config = dict(
    hidden_size=224,
    num_attention_heads=7,
    num_key_value_heads=7,
    intermediate_size=576,
    norm='rmsnorm',
    norm_eps=1e-05,
    attn_scale=0.177,
    parallel_block=False,
    beta1=0.95,
    beta2=0.98,
)
Each number is 50 + 10 x the weight over its row's rms, rounded and kept within 0 to 99. Layers, rows and columns count from 0. The size before them is the row's rms in percent of the matrix's.

# layer 6 MLP down (transposed), 576x224, rms 0.0404, rows 125-166, columns 168-223
098:54 57 51 50 67 48 45 56 57 68 44 46 26 50 52 34 54 53 36 62 41 45 43 55 47 39 50 40 56 31 33 53 61 40 33 70 56 27 46 56 26 66 68 43 45 50 64 48 41 31 56 60 58 40 66 34
099:59 28 43 39 42 31 56 46 41 51 56 44 51 34 62 46 50 50 22 48 81 57 48 44 57 57 52 60 52 51 57 49 49 33 48 44 53 39 59 58 53 45 48 55 72 34 45 42 50 22 53 69 49 64 31 36
095:52 54 50 48 57 57 44 35 63 53 50 45 61 65 58 57 50 61 56 52 55 54 62 49 50 52 48 50 62 49 54 49 53 62 48 45 46 66 58 44 48 49 59 48 45 50 27 48 48 99 45 40 53 50 59 48
105:54 72 42 37 42 54 65 53 56 43 58 57 53 49 66 67 56 75 37 48 51 48 44 36 59 53 44 42 58 39 49 63 42 50 61 56 49 37 50 51 62 59 53 64 67 54 58 32 44 68 53 44 63 33 39 45
106:64 44 51 41 51 48 39 49 41 43 56 41 53 38 30 55 57 56 61 42 60 56 78 56 42 53 44 38 44 49 36 59 51 55 70 55 42 50 61 41 38 54 47 54 32 51 58 54 59 43 61 22 41 35 52 53
106:59 66 49 49 50 38 55 51 54 37 35 51 45 45 38 61 49 45 47 57 35 51 54 60 51 57 50 46 56 52 55 43 66 56 38 48 51 40 52 55 50 48 47 59 57 56 46 35 64 42 51 53 58 62 54 59
092:74 49 59 58 45 65 40 45 49 36 62 54 57 60 61 35 60 69 35 62 64 49 47 50 53 58 60 45 44 35 49 49 44 55 61 55 49 44 58 65 54 55 57 42 37 47 45 52 40 11 53 32 41 45 45 50
111:60 49 44 57 45 50 47 51 46 61 47 55 38 49 59 44 31 55 51 41 49 48 62 59 49 43 57 58 61 46 57 69 53 30 56 47 45 50 57 33 58 53 63 44 62 54 37 60 42 79 61 60 36 60 57 65
097:54 49 44 45 41 54 53 46 50 46 66 40 53 58 39 29 61 38 39 43 41 49 54 45 48 52 49 29 38 63 46 48 56 58 47 43 58 31 50 57 50 47 61 52 57 36 49 65 48 19 59 43 58 38 48 50
108:40 37 69 60 58 46 40 45 44 38 43 36 59 45 36 54 69 49 44 45 44 46 61 60 53 65 53 47 52 46 43 47 55 34 42 53 50 76 50 57 53 46 66 52 55 49 52 45 56 50 55 49 45 49 46 47
096:60 66 54 48 48 65 50 48 38 44 38 57 74 47 51 58 63 66 40 52 45 53 49 58 51 39 48 39 55 27 53 73 44 33 64 61 47 47 34 44 57 43 55 52 51 55 58 57 55 57 36 44 60 47 62 37
106:72 39 62 41 63 33 58 48 38 47 35 66 49 64 41 53 43 62 57 44 55 50 38 64 50 61 54 44 52 63 29 69 50 54 58 50 42 46 43 48 60 58 38 35 39 52 57 33 76 44 45 54 61 56 52 69
094:54 45 46 42 57 51 47 67 55 50 75 64 40 42 42 38 39 60 56 57 35 50 33 60 58 53 54 58 44 41 43 49 63 58 37 58 58 66 50 48 74 54 30 33 34 49 50 52 56 52 30 45 61 42 36 43
097:55 26 47 46 46 49 53 42 54 65 67 51 52 53 54 53 47 41 39 38 38 44 59 67 54 49 71 38 39 37 39 65 46 56 51 44 57 51 40 57 43 42 44 44 42 30 36 53 69 75 36 49 53 69 39 49
103:33 43 64 32 43 56 68 59 62 61 43 31 60 51 67 57 29 55 49 48 55 58 39 51 44 52 32 61 62 66 55 46 60 62 43 58 49 44 53 52 58 37 52 45 41 74 62 53 32 38 43 63 50 41 51 53
091:60 50 41 49 52 35 40 39 47 53 40 56 54 52 52 34 50 69 46 41 59 62 37 71 43 45 38 36 63 68 57 36 61 49 35 71 53 45 54 48 46 59 46 66 49 38 57 48 57 92 47 49 35 43 48 70
107:47 50 45 46 52 48 44 49 50 50 58 51 59 40 59 40 57 53 59 62 54 66 41 50 40 42 54 44 62 48 52 49 53 41 38 35 43 63 62 50 37 50 50 50 52 43 58 49 53 07 45 41 50 52 41 41
102:42 43 59 65 41 38 49 35 42 49 32 45 26 47 45 41 37 42 42 50 61 40 52 64 56 53 52 62 44 58 57 58 38 45 62 46 51 54 54 56 41 55 25 47 61 55 54 49 54 29 48 41 58 42 43 58
102:46 46 67 61 55 43 47 70 49 71 58 45 52 47 45 38 54 58 52 51 68 46 48 27 41 42 54 58 74 35 52 57 42 55 49 43 45 40 51 59 61 56 45 49 44 46 40 51 30 55 52 73 57 58 51 36
105:52 50 65 45 45 56 54 50 54 55 52 62 37 49 37 45 45 46 36 45 54 52 55 61 43 52 70 31 51 30 57 39 29 54 45 58 52 51 47 34 46 46 38 38 62 65 43 43 66 56 54 54 62 77 50 51
096:47 51 35 39 67 58 55 43 35 51 55 37 61 60 34 60 43 50 50 47 42 66 55 44 61 51 42 48 45 72 36 47 58 52 44 51 40 51 51 52 52 33 48 41 43 50 59 47 44 39 57 36 45 54 65 40
102:51 44 55 52 55 57 30 54 41 52 39 36 62 47 53 52 60 38 52 49 50 51 64 59 60 51 43 50 39 50 38 48 27 66 41 48 63 46 55 41 23 39 57 40 63 43 46 40 40 38 52 52 47 27 44 53
106:58 46 55 57 46 59 61 47 51 53 58 68 27 54 40 46 42 26 43 50 51 55 55 57 25 47 59 75 45 54 61 57 60 39 55 49 53 48 43 58 30 30 32 67 54 51 47 47 47 32 46 42 59 52 35 44
101:63 50 41 68 60 55 54 51 33 33 49 46 45 42 55 37 48 58 55 48 63 54 43 66 69 64 43 64 61 55 50 48 38 40 31 38 51 40 51 43 67 73 68 46 52 49 45 50 50 45 44 60 59 48 32 52
090:52 29 41 72 67 57 41 55 57 43 52 46 54 55 42 47 73 59 33 59 40 55 73 60 75 58 41 58 48 58 43 65 59 65 44 43 52 47 47 58 50 77 50 33 50 78 62 50 36 47 31 44 54 44 56 44
106:52 33 49 68 57 54 60 44 57 74 51 44 46 38 45 59 65 35 54 58 39 45 42 38 55 58 58 33 44 50 36 62 36 50 47 52 48 64 54 44 51 44 63 57 34 59 47 38 63 52 44 50 57 52 48 41
094:33 37 56 58 63 52 60 63 52 57 61 25 48 52 62 69 51 45 65 53 49 69 47 61 65 52 45 57 41 39 66 63 38 25 54 63 46 38 50 51 48 46 36 52 31 46 41 36 46 18 54 47 62 56 43 43
097:38 57 46 57 66 45 38 34 40 44 41 62 52 49 57 64 63 44 43 54 48 50 41 47 47 33 54 53 61 48 56 42 49 48 47 29 52 60 63 68 40 69 43 58 53 47 49 31 47 43 40 50 52 62 65 48
103:36 45 60 54 51 41 46 45 61 56 43 50 42 53 55 50 50 47 50 61 47 54 63 61 46 55 60 50 60 61 47 52 66 53 22 44 37 57 50 47 51 47 67 58 39 56 50 56 62 59 45 37 53 62 44 41
096:58 45 47 46 66 34 59 48 40 52 49 54 47 71 33 35 74 53 48 37 37 46 45 29 48 57 41 45 34 42 39 56 52 67 60 55 44 65 49 68 32 45 37 62 44 55 42 77 57 21 59 60 34 46 53 69
100:46 44 37 35 56 40 37 55 49 49 45 61 62 46 45 52 44 56 20 70 44 56 64 60 54 39 44 44 55 44 52 43 65 47 48 70 50 42 40 47 50 43 41 45 45 44 51 57 47 29 71 57 37 57 57 38
108:45 49 44 52 53 66 42 43 42 39 54 44 51 64 41 40 65 39 69 64 47 41 40 54 65 47 54 63 52 59 45 49 44 54 50 49 31 52 49 45 47 42 53 45 43 45 65 41 68 78 51 49 35 25 61 44
102:63 43 47 53 39 39 40 50 67 44 52 75 46 30 58 45 62 62 58 48 46 58 54 33 37 52 65 40 39 54 52 58 52 41 42 45 50 50 58 37 46 60 47 44 57 60 62 58 48 47 55 52 49 63 47 47
100:37 66 56 60 61 52 43 41 52 77 49 52 35 47 65 55 52 59 72 63 44 47 55 58 37 53 43 31 55 66 61 47 60 74 53 40 55 51 54 33 38 58 52 46 47 54 51 59 35 66 46 63 50 52 50 54
099:30 51 61 26 48 64 68 52 40 43 57 33 52 64 45 63 39 53 68 53 43 65 43 64 67 44 44 39 50 57 46 54 49 62 63 53 67 53 70 53 63 39 68 62 52 43 52 43 59 58 46 46 48 45 43 50
105:52 39 58 51 63 49 65 36 62 52 69 48 61 42 49 58 45 41 55 35 62 49 57 70 65 58 60 38 56 60 45 44 55 52 31 58 47 69 63 69 55 50 41 55 52 52 51 48 60 15 61 31 56 39 50 47
094:45 52 46 47 53 61 42 37 37 57 72 48 51 70 29 45 61 53 51 43 51 38 35 36 26 70 55 57 35 32 43 41 46 59 48 48 63 46 39 65 53 58 42 49 60 62 54 56 57 19 40 54 37 84 51 50
105:54 50 43 73 58 46 55 46 45 77 51 68 37 39 57 36 39 41 54 45 58 31 49 50 52 49 57 73 47 54 60 56 53 43 65 59 44 45 40 39 28 49 38 45 42 39 42 37 45 47 41 42 54 59 61 65
112:34 49 42 64 49 35 45 42 57 61 47 61 57 49 68 38 51 71 51 50 68 54 63 42 61 60 55 53 45 39 52 39 58 51 59 75 53 47 65 34 49 43 70 37 64 52 41 57 32 35 46 25 54 53 38 51
079:56 49 48 55 49 55 50 40 50 34 42 44 57 47 61 61 64 50 53 54 42 50 51 64 32 37 40 46 41 51 50 51 60 48 44 40 62 52 48 28 62 69 56 46 45 48 48 57 39 91 45 53 51 30 61 49
116:68 48 43 55 53 55 36 46 50 50 48 41 51 65 68 73 41 53 62 49 37 42 52 42 47 40 49 37 61 55 51 59 58 35 60 43 63 39 54 44 47 58 65 36 57 47 58 41 17 58 36 60 43 36 40 62
098:36 40 56 46 53 48 47 65 59 41 37 40 59 76 37 42 41 31 38 44 55 57 47 60 52 45 39 35 57 46 47 45 37 39 57 68 50 39 33 56 53 54 70 62 56 47 57 58 34 66 58 63 46 61 46 47
# layer 6 MLP gate, 576x224, rms 0.0448, rows 126-167, columns 168-223
097:65 42 45 45 63 43 59 55 44 56 43 54 63 55 54 50 50 44 47 51 35 51 47 57 52 66 61 54 53 41 51 68 40 57 37 42 26 51 49 32 45 61 42 51 52 55 40 45 51 37 56 49 61 39 63 37
100:54 50 52 42 44 56 51 52 63 40 67 46 60 61 53 50 40 34 48 46 48 52 49 60 60 50 43 63 48 41 46 39 27 44 43 82 39 43 34 54 56 49 76 62 36 47 62 51 26 43 47 55 63 64 39 55
104:61 37 65 55 62 59 70 50 35 39 59 46 38 60 29 41 57 33 53 39 55 63 37 51 63 45 52 63 54 71 37 50 42 45 52 57 35 60 69 55 52 43 68 36 53 62 45 68 40 48 54 57 49 67 39 54
099:45 63 57 51 45 53 60 53 41 48 52 33 35 45 57 50 29 33 47 60 47 57 55 44 60 45 58 51 78 61 35 50 31 37 42 59 47 54 66 57 39 31 40 56 33 36 27 47 67 31 36 58 49 58 56 55
107:69 37 52 51 55 46 61 56 33 65 37 34 54 17 48 51 62 51 49 48 42 47 40 62 51 43 57 56 48 38 54 50 58 38 68 53 27 63 38 58 50 51 65 56 57 49 50 63 43 37 36 43 45 64 45 55
098:49 53 45 48 48 45 60 69 51 64 75 50 59 38 67 48 62 38 46 59 57 49 38 65 51 27 56 61 55 42 46 64 50 34 43 60 36 46 47 55 44 47 51 44 42 42 54 34 69 45 57 55 59 39 51 38
112:34 54 53 58 57 44 59 55 44 50 58 58 54 44 53 52 43 44 48 54 42 49 45 30 50 58 50 62 52 52 55 39 51 46 60 68 51 70 35 46 57 40 45 54 51 60 51 49 50 32 51 47 50 63 37 64
091:49 59 42 62 40 40 67 56 57 43 48 59 66 50 44 46 50 50 42 27 43 46 45 43 51 51 27 65 48 65 51 47 46 58 53 47 46 39 45 27 37 47 42 41 48 59 56 50 55 47 43 57 46 57 57 64
104:59 39 24 29 60 46 57 54 54 51 55 61 47 57 47 36 40 48 33 45 51 43 60 50 34 59 70 44 49 57 61 51 56 66 66 63 41 46 50 53 55 42 36 42 62 52 42 49 59 45 45 67 50 48 54 56
098:45 41 39 49 50 33 52 38 39 56 38 63 49 63 57 46 45 29 49 48 41 40 44 43 45 64 64 53 41 53 75 24 36 30 45 42 49 76 55 65 54 62 40 57 50 51 36 38 67 50 68 68 51 60 34 63
096:55 55 52 57 48 57 50 35 40 56 45 48 36 64 58 46 60 65 49 55 55 43 62 48 62 49 43 64 45 53 49 42 40 40 30 69 41 51 59 59 58 54 55 55 48 52 40 56 59 39 34 64 50 38 31 33
092:58 46 65 48 57 41 52 57 25 46 52 43 45 63 57 54 44 46 43 42 63 39 55 48 44 41 56 45 60 45 34 48 46 48 40 51 45 53 66 39 37 51 50 48 40 41 47 51 32 52 55 61 47 64 50 58
097:67 39 53 57 51 40 66 40 56 48 52 47 54 44 42 38 50 46 57 51 45 51 49 25 38 49 41 55 40 63 36 54 50 61 34 61 51 36 54 66 50 45 39 50 64 59 54 61 22 35 57 49 41 37 39 58
101:43 46 40 39 51 45 62 42 43 59 72 44 63 52 57 49 48 43 49 37 44 52 48 74 55 56 48 45 53 54 55 59 56 65 61 61 39 37 36 56 53 56 52 62 51 52 41 51 60 47 32 52 53 45 54 50
088:45 52 33 66 47 54 41 50 79 51 47 47 63 64 69 46 48 63 69 59 33 62 55 53 39 53 43 31 51 74 31 58 46 49 61 50 53 41 46 32 53 51 54 64 58 53 53 46 44 45 41 53 55 44 43 41
108:51 63 37 55 54 45 51 37 55 53 43 40 46 43 52 27 50 53 42 45 43 58 59 46 71 41 43 66 55 45 50 45 57 47 35 63 60 57 40 47 62 53 61 48 46 54 35 61 51 41 54 50 53 40 57 36
095:39 60 43 41 46 61 61 41 62 56 51 62 70 54 49 64 30 50 46 52 68 47 56 61 36 53 43 56 65 57 52 49 60 51 34 46 33 59 67 38 64 56 51 40 56 46 31 49 35 40 47 55 50 43 57 34
101:44 59 55 45 40 51 74 49 60 59 26 55 42 57 38 41 45 55 56 44 69 64 45 63 36 63 68 52 44 50 62 44 46 27 40 53 28 44 37 25 46 46 50 54 58 49 52 38 44 39 58 59 46 49 45 55
104:51 49 36 38 45 43 42 57 57 57 58 73 45 51 62 44 27 61 40 38 41 49 60 41 73 38 57 38 62 34 58 53 49 54 48 65 46 51 59 45 46 43 70 49 61 58 46 50 43 45 58 66 61 61 64 36
102:49 51 56 65 61 52 51 43 64 48 56 62 52 40 30 54 33 67 46 54 62 67 39 50 31 51 56 50 43 48 41 53 41 45 61 50 53 42 49 60 59 72 58 53 72 55 50 48 41 47 53 39 45 68 40 61
105:47 48 43 50 41 51 51 58 49 47 49 47 56 51 56 42 50 60 63 54 49 61 58 53 64 53 60 64 42 56 67 54 45 58 52 69 41 41 49 34 52 51 55 60 54 53 66 49 55 45 40 47 45 43 43 58
098:62 37 46 54 41 55 54 46 55 50 60 57 29 37 52 44 71 49 35 53 52 59 42 73 46 61 63 57 39 58 69 59 52 47 53 45 45 52 47 39 41 52 33 46 37 57 39 70 42 40 51 55 48 45 49 49
100:54 56 50 71 57 55 66 56 40 59 41 47 32 39 64 52 51 50 71 65 36 39 47 47 57 37 52 49 38 39 62 41 43 47 42 43 44 47 38 43 39 63 42 63 39 56 50 69 48 35 55 43 46 52 40 57
101:53 59 54 61 57 63 57 58 52 53 54 46 49 36 44 56 62 69 40 57 46 59 74 52 57 65 49 65 37 59 45 64 62 55 50 44 53 58 60 50 48 75 53 40 38 79 48 54 39 41 37 41 48 50 55 47
099:53 58 47 62 52 39 56 52 42 47 44 51 46 37 58 32 54 58 51 44 43 42 51 49 37 50 42 49 55 38 68 55 52 34 51 55 42 46 51 77 43 70 63 53 54 51 61 47 62 44 62 67 56 50 62 55
099:42 42 56 56 57 51 69 56 24 54 57 42 47 60 67 49 57 42 62 45 32 57 34 50 58 34 54 45 48 48 47 66 37 45 53 63 44 27 50 65 46 45 42 55 38 42 42 53 43 37 56 43 61 42 59 30
099:45 49 38 39 44 60 61 50 57 42 58 56 40 51 36 44 55 49 48 37 51 39 37 36 36 39 42 78 50 49 53 44 49 53 45 55 45 51 46 34 58 54 53 52 58 51 31 48 60 42 48 52 54 53 58 55
097:43 56 48 55 33 48 43 41 71 47 62 63 49 59 62 57 47 33 48 54 52 38 52 51 56 48 52 65 43 37 41 44 53 43 51 59 64 65 55 56 65 70 65 46 46 53 53 45 51 45 50 65 43 30 49 51
098:50 47 52 47 50 53 54 46 38 41 44 44 32 54 56 44 49 36 48 29 36 42 51 34 50 60 49 38 59 46 38 49 59 48 41 55 30 54 39 35 44 48 65 59 46 55 66 61 53 39 47 55 48 57 73 59
095:37 68 49 42 66 42 58 51 65 53 54 65 45 42 52 52 41 59 48 37 47 52 56 53 61 60 50 57 44 30 47 52 35 43 48 60 45 59 38 55 40 50 44 38 41 64 44 35 63 43 50 49 68 49 52 43
104:53 40 57 63 42 51 57 47 56 33 31 41 58 28 54 35 45 50 68 49 35 63 48 45 64 46 52 48 68 50 54 52 50 31 35 49 51 59 60 60 45 44 70 67 57 59 56 55 46 38 50 59 45 47 52 62
097:53 45 43 39 35 50 54 46 50 61 56 69 60 43 56 47 41 51 38 62 54 57 53 48 41 46 55 35 37 50 44 33 57 45 53 63 52 30 52 48 74 66 59 48 58 50 47 50 59 39 37 66 60 41 54 48
110:44 57 51 64 50 47 53 53 63 60 50 43 43 48 51 49 49 56 36 58 44 54 36 38 45 47 43 61 65 49 44 49 46 57 39 79 39 46 56 39 67 44 50 41 35 40 52 45 52 40 38 39 52 63 56 50
099:64 44 41 65 44 39 49 56 49 42 38 59 65 66 50 43 41 54 36 58 44 36 53 41 66 42 51 51 63 47 54 45 37 33 55 53 51 49 50 43 61 36 64 58 64 49 39 69 46 48 48 59 32 69 44 63
108:43 32 46 47 59 57 55 63 59 62 46 68 42 79 66 50 51 57 40 52 41 55 39 49 51 50 40 38 47 46 38 49 41 49 56 53 49 31 55 37 59 39 61 44 49 54 42 49 56 39 44 57 45 46 37 41
097:73 35 66 59 61 57 47 53 46 53 36 49 48 55 60 46 34 47 15 61 31 48 46 65 56 41 36 42 65 49 39 66 52 41 67 52 42 66 49 45 49 43 63 42 58 49 48 44 59 51 45 61 49 52 47 40
099:46 43 48 46 35 40 49 60 67 66 64 63 42 51 58 36 35 47 34 58 46 54 48 57 67 49 56 53 55 44 54 38 33 68 67 59 51 47 50 38 61 50 49 31 49 59 49 51 53 47 45 40 51 70 37 45
107:39 48 51 40 49 26 58 34 38 69 46 49 48 56 52 45 41 48 37 49 60 40 54 61 54 42 54 47 54 50 59 52 43 30 49 61 52 72 56 57 45 65 49 29 69 68 30 41 61 38 55 73 60 55 40 38
091:41 49 57 61 58 53 34 33 54 71 47 42 36 49 60 53 37 48 35 58 42 45 44 40 44 64 81 60 70 43 42 44 69 42 56 45 47 74 44 49 47 48 49 38 57 54 53 39 42 45 61 58 38 65 40 50
110:60 48 44 42 37 41 47 44 42 69 54 50 48 52 43 30 49 31 35 47 53 51 39 52 47 45 54 54 48 57 59 42 59 43 40 61 37 56 52 56 41 53 49 53 61 63 59 57 60 50 44 62 59 39 45 60
101:50 58 51 30 39 53 41 46 49 58 41 58 62 58 61 56 40 42 39 62 56 47 59 49 47 51 52 48 79 55 45 42 44 52 39 26 36 59 37 29 48 57 47 51 44 44 32 46 44 48 71 62 44 54 50 54
107:57 39 57 56 52 49 65 37 30 55 49 41 56 48 60 42 53 58 46 59 35 61 51 62 42 37 45 48 43 39 45 42 41 40 49 60 49 62 59 59 45 39 56 44 43 71 45 46 44 36 61 58 49 51 49 58
# layer 6 MLP up, 576x224, rms 0.0441, rows 126-166, columns 168-223
099:70 69 68 58 52 53 51 68 44 48 50 54 62 50 22 43 41 63 47 52 39 55 81 37 48 41 38 30 46 39 67 61 33 50 44 59 55 36 68 59 65 34 59 55 32 53 62 56 38 57 50 56 45 43 62 56
099:86 47 51 47 46 68 45 31 62 48 58 40 60 60 44 37 44 64 52 49 47 45 55 56 60 67 45 47 52 44 48 54 36 23 54 61 55 45 29 42 41 65 39 58 49 49 51 47 36 50 51 62 54 55 47 52
102:48 36 46 68 36 52 37 58 39 49 24 46 54 56 48 31 46 51 54 41 37 43 64 52 47 48 59 52 53 61 57 41 40 52 30 59 44 40 51 51 66 48 46 60 46 56 52 43 38 42 41 58 54 46 34 57
106:41 55 57 28 59 47 47 50 46 51 48 28 33 60 39 54 55 36 58 53 55 39 50 55 45 62 43 65 57 50 39 54 48 38 46 47 57 56 60 20 43 44 55 42 46 36 41 39 42 45 29 28 49 59 56 44
111:34 51 68 66 46 51 47 47 58 27 58 49 39 46 37 56 46 66 42 52 50 62 40 49 69 40 46 61 68 62 48 41 42 67 34 41 53 25 47 63 46 51 26 33 55 49 39 53 46 46 48 42 35 49 49 50
100:48 56 41 50 45 57 36 52 66 40 58 47 69 48 54 46 52 56 34 50 68 65 36 50 60 69 39 51 60 56 44 64 45 57 56 60 59 51 53 38 61 52 46 69 55 48 50 49 48 50 40 37 60 52 56 60
109:49 39 47 47 48 43 56 47 62 52 51 52 49 43 41 49 39 33 49 47 40 25 54 54 53 37 46 34 64 57 47 51 37 52 43 48 50 31 50 45 49 50 71 40 44 44 39 50 52 57 59 67 72 33 67 35
096:48 48 63 34 53 45 42 40 53 47 66 50 34 48 48 41 39 38 43 53 58 42 55 47 38 48 60 49 41 53 48 63 58 38 41 44 43 70 41 59 52 60 47 50 44 71 43 44 50 54 47 38 47 45 46 46
104:42 33 68 49 56 39 56 50 53 57 44 49 53 44 41 42 53 59 58 45 47 57 64 43 33 50 51 41 47 48 61 42 38 52 60 58 53 61 45 39 51 54 48 41 49 61 51 50 31 48 42 47 41 58 41 54
099:33 63 50 44 51 39 50 47 35 41 50 53 46 47 52 42 49 51 65 50 31 44 50 61 42 49 59 67 53 50 38 48 56 49 50 63 51 47 48 71 44 56 34 34 54 30 40 53 47 53 46 38 49 46 41 34
104:66 57 44 50 50 61 48 50 43 44 60 38 61 61 52 49 38 50 49 45 62 50 48 51 40 68 56 46 52 48 51 44 62 43 39 31 43 39 68 50 59 53 56 49 63 36 49 41 53 54 52 46 48 58 47 55
096:56 55 42 50 53 41 47 55 37 50 41 49 39 68 47 58 27 37 58 42 42 30 52 38 45 44 52 53 68 57 54 46 55 71 65 53 53 59 48 34 56 61 73 65 48 27 48 55 42 48 36 63 47 38 50 61
095:51 48 37 52 38 41 64 74 49 50 46 37 39 60 52 57 53 44 46 42 37 41 62 74 53 44 54 58 50 67 59 39 44 65 61 35 59 44 40 54 61 53 40 61 36 50 51 33 42 51 46 57 55 47 49 61
103:50 51 56 50 46 56 48 57 41 43 69 61 56 50 54 48 52 50 27 68 58 43 41 44 54 58 48 42 45 46 46 39 42 48 65 49 71 39 49 40 55 65 70 49 35 45 75 33 50 39 55 50 42 60 45 51
093:34 48 38 54 60 44 47 65 60 38 30 36 21 30 50 58 37 45 44 54 33 56 45 48 45 49 63 59 50 51 68 55 64 51 49 38 57 38 49 53 51 42 64 54 54 50 52 39 52 52 34 38 52 47 58 57
105:65 54 46 44 40 48 40 60 48 44 58 31 50 35 41 62 45 65 50 49 72 61 42 59 62 70 48 42 48 37 64 56 39 35 53 65 62 55 48 35 55 62 54 52 56 49 53 25 71 55 28 37 52 60 58 53
102:63 58 32 47 66 31 43 65 36 34 69 52 53 43 46 52 66 58 53 56 40 61 62 40 54 46 66 53 56 36 38 50 48 46 53 44 55 40 63 57 37 41 38 46 44 56 48 36 41 58 31 50 56 52 63 58
100:40 40 41 37 35 51 36 55 62 48 40 47 66 53 43 41 77 39 60 44 48 50 60 62 47 53 50 47 52 27 62 38 47 31 34 53 44 35 53 43 36 51 36 31 48 63 62 72 35 57 56 48 62 64 41 43
102:56 43 48 39 44 28 49 46 67 75 32 55 32 57 42 51 48 44 59 63 44 58 63 50 58 60 37 41 46 49 61 50 58 40 43 47 56 43 54 63 68 59 46 45 43 53 53 47 49 52 57 44 43 75 68 50
099:39 58 53 46 54 44 43 53 44 64 50 39 54 41 53 56 29 42 56 29 50 47 43 61 48 74 65 58 46 60 62 49 47 38 63 35 63 55 55 45 55 51 52 67 37 53 49 59 59 50 51 62 37 53 53 38
103:60 51 37 48 49 39 43 65 46 59 54 45 51 51 44 36 24 56 57 53 40 41 59 58 63 33 53 46 55 39 33 27 36 44 49 58 46 47 44 52 50 54 38 34 45 60 54 37 44 48 43 46 57 51 46 55
104:38 31 59 34 29 44 51 38 63 38 54 22 50 58 42 42 38 38 43 46 44 37 40 41 44 31 50 60 51 51 48 40 51 35 42 63 56 57 44 54 40 46 35 44 72 37 38 63 45 46 37 37 59 54 50 55
102:54 50 42 45 49 61 53 44 30 31 61 71 55 44 56 50 51 48 35 50 64 61 33 47 70 61 47 53 63 50 45 55 42 41 47 50 55 44 33 66 58 50 59 43 50 54 45 28 55 47 56 63 48 58 50 63
097:53 52 59 38 37 35 40 44 37 76 57 62 48 62 70 55 37 40 63 54 47 45 35 45 32 58 49 41 55 54 67 47 59 32 47 41 42 67 46 51 42 38 59 51 45 36 57 42 85 58 59 50 56 58 49 58
102:36 39 47 56 39 45 63 58 47 49 61 46 41 50 53 51 56 44 42 66 56 40 35 48 71 46 54 40 50 47 37 54 47 51 53 36 47 56 53 55 54 52 65 42 38 59 40 58 50 41 41 43 61 54 61 64
098:39 40 35 50 43 41 54 58 62 36 36 52 48 51 38 36 47 68 47 61 48 49 57 56 58 49 47 72 57 49 55 38 50 66 29 58 21 50 43 44 42 52 45 45 46 50 37 29 58 49 36 49 46 69 56 73
100:39 39 62 53 49 32 54 54 40 35 62 54 45 39 46 47 57 48 63 71 41 54 44 58 49 35 45 71 54 51 69 48 57 54 43 48 50 73 44 68 52 39 53 44 37 49 47 58 45 50 48 70 50 55 55 45
100:71 59 53 49 45 34 42 30 66 42 58 61 55 62 53 43 61 64 51 57 35 54 41 72 40 45 68 59 54 48 53 52 55 65 38 64 59 57 67 57 63 57 47 34 44 34 61 50 42 42 66 43 46 59 52 47
102:46 45 51 50 43 62 59 52 61 49 39 71 58 32 60 45 56 58 45 75 50 64 37 47 49 41 59 64 56 65 71 51 28 39 39 47 47 50 49 39 52 52 51 64 50 57 38 54 52 46 51 41 58 55 40 55
100:56 48 57 60 53 61 41 46 52 64 57 53 74 43 54 63 42 40 62 53 56 49 56 47 48 51 42 46 45 51 38 38 46 79 38 38 56 47 56 50 53 31 53 53 53 63 41 48 47 48 39 38 25 56 43 38
108:29 48 59 52 42 61 48 52 52 36 46 64 61 49 52 43 57 51 57 51 46 53 51 60 57 35 37 58 67 43 56 42 54 42 54 44 44 19 47 41 40 36 56 57 45 53 51 40 45 57 42 69 59 58 48 42
103:42 62 72 61 50 41 57 54 52 49 47 53 40 54 34 60 63 41 64 54 56 45 55 50 45 55 45 41 49 55 71 44 51 39 63 57 30 61 50 60 46 56 66 51 55 39 56 64 59 47 45 48 46 64 37 63
103:45 55 52 38 46 37 54 64 60 55 66 52 39 61 45 60 65 57 46 52 29 61 43 40 40 49 47 39 63 52 57 62 43 63 43 37 51 58 71 57 52 56 56 41 51 54 52 41 38 57 53 67 40 51 36 47
103:63 62 50 46 55 31 68 38 50 59 55 57 36 50 47 48 62 62 61 62 54 39 55 63 54 67 47 69 58 38 47 35 50 45 46 54 47 61 30 59 41 51 41 61 56 49 48 29 43 61 60 71 68 50 61 37
106:49 64 65 61 53 29 51 45 33 49 34 42 48 40 38 47 61 46 63 58 62 64 66 40 38 50 66 73 55 49 47 64 49 43 43 52 63 63 59 50 39 55 36 52 43 34 62 32 57 54 60 37 59 61 33 39
100:61 47 64 42 40 42 32 37 66 38 55 62 43 53 34 62 44 58 49 55 36 45 61 57 65 69 53 54 38 57 38 52 58 56 53 43 55 42 44 59 59 68 39 42 46 67 39 40 46 51 34 45 39 36 62 48
097:42 44 42 56 39 41 33 46 33 64 37 44 43 63 61 67 44 48 55 43 66 48 59 49 42 39 32 34 39 61 52 53 50 47 69 61 40 37 64 55 56 56 69 52 51 63 52 54 62 38 66 46 42 63 63 47
111:53 41 48 52 48 51 55 40 50 48 50 47 55 49 45 35 40 39 57 50 79 28 51 46 47 51 51 55 63 62 69 50 47 62 59 51 60 52 54 36 39 56 62 30 53 66 46 72 37 58 55 66 53 65 34 33
091:25 48 46 49 51 46 39 52 52 57 50 52 61 59 45 59 45 66 54 49 50 42 46 57 53 58 73 39 71 56 46 33 67 31 45 27 31 60 43 60 51 47 49 42 44 54 55 47 61 52 62 61 53 59 49 45
112:45 45 42 67 53 52 61 23 46 57 46 36 31 56 52 45 32 42 50 58 57 61 65 63 50 50 56 48 40 42 46 45 57 68 50 49 43 46 54 61 67 50 36 49 59 54 45 32 55 52 61 50 40 57 43 48
097:47 38 50 42 41 61 44 41 42 59 65 60 57 41 61 58 36 49 59 44 62 67 44 43 56 72 56 35 44 57 41 56 41 36 41 46 46 53 49 54 51 52 44 58 70 47 65 63 45 49 68 49 70 50 50 51